{
  "num_hidden_layers": 16,
  "hidden_size": 320,
  "num_attention_heads": 5,
  "num_key_value_heads": 5,
  "head_dim": 64,
  "intermediate_size": 960,
  "vocab_size": 2048,
  "hidden_act": "squared_relu",
  "norm": "rmsnorm",
  "norm_place": "pre",
  "norm_eps": 1e-05,
  "positions": "learned",
  "qk_norm": true,
  "attn_scale": 0.187,
  "bias": "none",
  "tie_word_embeddings": false,
  "parallel_block": false,
  "extras": ["some layers without attention", "local attention windows", "shifted keys", "gated attention", "exclusive self-attention", "short convolutions", "capped logits"],
  "init": "uniform",
  "init_std_qkv": 0.0316,
  "init_std_o": 0.0,
  "init_std_up": 0.0316,
  "init_std_down": 0.0,
  "optimizer": "muon",
  "learning_rate": 0.0118,
  "beta1": 0.9,
  "weight_decay": 0.014,
  "lr_head": 0.00464,
  "warmup_steps": 89,
  "schedule": "wsd",
  "decay_fraction": 1.0,
  "decay_shape": "sqrt",
  "final_lr_fraction": 0.05,
  "batch_tokens": [65536, 131072, 196608],
  "max_seq_len": 512,
  "doc_mask": true,
  "train_tokens": 877500000,
  "max_steps": 6928,
  "dataset": "wikipedia_en"
}
Each number is 500 + 40 x the weight over its row's rms, rounded and kept within 0 to 999. Layers, rows and columns count from 0. Numbers have three digits each. The size before them is the row's rms in percent of the matrix's.

# layer 5 attention query, 320x320, rms 0.0903, rows 103-127, columns 40-79
094:485500484440595489560488454596534469473489483483467495500467443497508485497492444504496495511526518524454541530538483522
095:513562455471493514537521532499506480484436451532571496533592467498480489480562460390413533459513503467512465515508523476
101:525502511517512580490464516482538536538572483517463558501439509568532556458423505502493533502500459569516506442474491503
096:430529463513507522474513559552496570439527471370510449520541524465474509529531463471603480514553528527551552562529492484
090:486553492478554568516521495409477456498507508514471480523487498475504537466481429449577542512561470441421510479413474469
096:456441556510512550495454462568549540448481443483510501546525570557512512478461497466572468572461484512513483577538428461
095:512485531552617482494439445470458468505496463585479466537514507478551463523554549521564525485484519557509583430552467555
095:582504491526509489510504476509524453534526547493410540488527503472543516497504492569541508486517558490503552519516438433
092:526459553449600480468482519509578585477446466511457546518469498514535536478477493491545445505458527543440490519426548505
096:524477543503501500500495526527537450482488519471561500545497446512489460539487485527479496598460430530431540570463502494
091:487511497518482510449517485528488477542457441520450560491516484480513463531431575578523533499508563505559462519515536528
101:546467546431472517478447522455501484496533528502493532432492456518544417450537491484450525553539435464469466496478485499
096:571480505522457504458459551546478471515485577461430484512512476532463538548477455435522438552536506449465552508514503562
098:487542456549565497463506552484456487483526431521531533459547417479479560555584604432470545489510462435462549549534493491
093:497531483476525512552529493528502463440503476447435466456509468578526509438456466479573480519439535505527497494382487525
093:485460563544402483531464525467542480517542572490520505545449508525470520524427502520537561513560497504550499450510495529
095:404448454493560502509551476433508559518470548484450460501513525487487467511474541479516550449466453522460537536485515502
097:529458456513561470450481467516530519508530543447574506462543491372455579553477466438498454505502499521511540452449531432
095:523507558483543492489554517462475551572484475482572515525524502549518512461475455466521449492522564562516596505580523543
102:559526564538497526514522466460542555509505526474507506548513536525434469487511475512501507452581474541472519430444467465
095:526474534518533492544533476510497521505559504440476486522483481442506472512363543525609528485453567522494536514478484419
100:469486472559446475518438516495436554507472511509496476461459535488559484482476521542462543544517500492441499431475494460
101:528468447497544505614500457499499505487448481515506479528448534580517538489537491493662460554518494543552454545383506543
098:533548464485483511497464534481449546523530494428528564454513533527539437535491515520565495471500446531487475537528419518
095:511548467488602527503403501530446482423505575495426474501577496422481466559467526538536488518492571522503537499515597410
# layer 5 attention key, 320x320, rms 0.0897, rows 103-127, columns 40-79
101:487536487429555523531497482560492463499475482504496509504544518535594528529459534573510496482502506529444548464476491531
099:569476442513479523547533495506470459410462463538463444489501505474512508534594488516382460482476501472531489453483529494
099:480540473489543540526527525482537516530498522542534533490518479550550564457438468516496510508504445558478481403540565490
101:473581517529488528479521515546524528481508525398545472569579516504505511515501553466575495563511484573551450565474481447
095:530508509535517590479530497439555513538534485478459458531536506523546436415524441413528547527529522451453475501431432494
097:427506521498512475502466517549521517477518450539513529562485484548543504505457520491618458519455469486482494572587422517
098:531470534537616406500514544476453474596525529546527433536568489488481462538536476525529507519456534531505597463562456526
098:532475552492530500429515504448434490484531515429402540450557517456597492434475510511473495488456521541533508531435472431
095:529531570484611451463503468543480546472521475555495467530468524464537457474421473435549441518491519557504478526462559536
103:498529546524490468501476465513439440510548484534571458531484484535514441535453472539441470531475430460476530563483527454
092:422506502581497436519528482531563497505462496559482541483487424471486445483453564520461519486544553521522490527528555481
094:507506494487471493479396463388539536469475524461484498506539500476536442498530495507507506512515557542455460502508482423
097:534497507477455492408446486499434493498519529407511548488540497486473517504480517491503417509462523478509521480511528509
099:510531457498560468461471512480425495499513458483509520465576514440468562527524525484486489517519470516457529533563552482
095:558514533456533512534452519535541461483481488494501499549498520545475538448502444472522528546514516527520517469484507529
090:441426501553472524512415579471533480489555397492561483466407452466505503476429476535538523497498498503577495506489491474
103:472471492536510452554451510465484518485500534521521466468473558514500457502509488492478498487533494523454550493480469500
095:503460517483546492412515457460545502509537512478544544520476544383440463570520489493529449465483481489529505497485553431
094:482503515505512500485521534418472595581510514468554527551560425487525442477515493522558444488467631478490566566550529526
096:501481513514436561471525497488507586471441533486437496495439491531458455517457470506548501486483455532516542550487461488
095:459498539535502498504527531500527544475466440492469441541510549551570523532466519553570593488489550492532453472503488465
094:504520484526497449493503446528479537491447525532553483473496453493520441472494570535440506485468529458443576449543526510
097:510511434456538430528484478462508525530470495461542454493494507507479486493520504574591437488511502514591451523403557510
101:495560483524494541512486571581480483544565466458504529485453493509474457526527488510533515433499512518501479530463480495
089:503443486430618548531440522501459461486490530417466455485546586480495541489473570547531516524532538550530503567448570440
# layer 5 attention value, 320x320, rms 0.0923, rows 64-72, columns 40-79
100:507512513524560488439514466491511474566370518449438515505594526502474500506508486486504530488565472533456537514519510501
099:424528518466480527490491458546532423461458476520473553516528447516500541477533507448472455519576483569486478513444502493
093:489456475452550526482458517459501438459513537536458481498494515503517449507494580472560516528463560488469493572512519511
099:496501418477520500435501516563517524484491495442540470515565455560598491508573517557491536546410435555501579544527493512
095:486488460543548459485472506523557523520536457484528478519516508486580500567506541502517501493484436445503584524556600504
097:513505532579452544567495551491498530572439527472528508521545607483485552530498476448516483529501560590497499515504477494
098:482512475515462484493478506458516450508555462550448469501510514517475460536497507432496453608502512422433455431488534509
105:492584511518476535489498504481498481480568571572501509524425526497478532464521577429521498496418391438544565526483511515
097:508514532563476524533517452526494508548479511564549532546481532483500542486426572541490493464462473513490549439460527550
# layer 5 attention output (transposed), 320x320, rms 0.0866, rows 64-72, columns 40-79
103:527542390543475402510519459622535505575551522486551529478512486463467485478487429492470445463580473501489515521460528465
105:532403520558541505477459533471510499522529510515564503465437547519463521480446437536541533549491448556524494498431591478
094:510500534501454446427438500475499459537466519439417452481523463529413553511474576418495447492442483495510547558481494486
097:442509506564407482503502497460499517475503527546487551542511485506498481569473490494481491477450479514491457503550483408
100:479447488461405490475470497536470493463513474531534536540536474571439482481525444472502514495448512556553448438461502547
100:521533483503555386511469513442505458527478504496530532526506526516461521482514484494462463570495513542454490520447514549
092:491502521534528531534457465500469512527507519476536530484496487543503501565468458480429560458502438571501562550561444504
105:486406512461498525493449499519522483442557487514473554540454527566517489552475554488526579513451476501527428513475541519
101:475504508493535452489487406467440485583489556448459531557462453504541551555467542493481483418477483541484414487538536466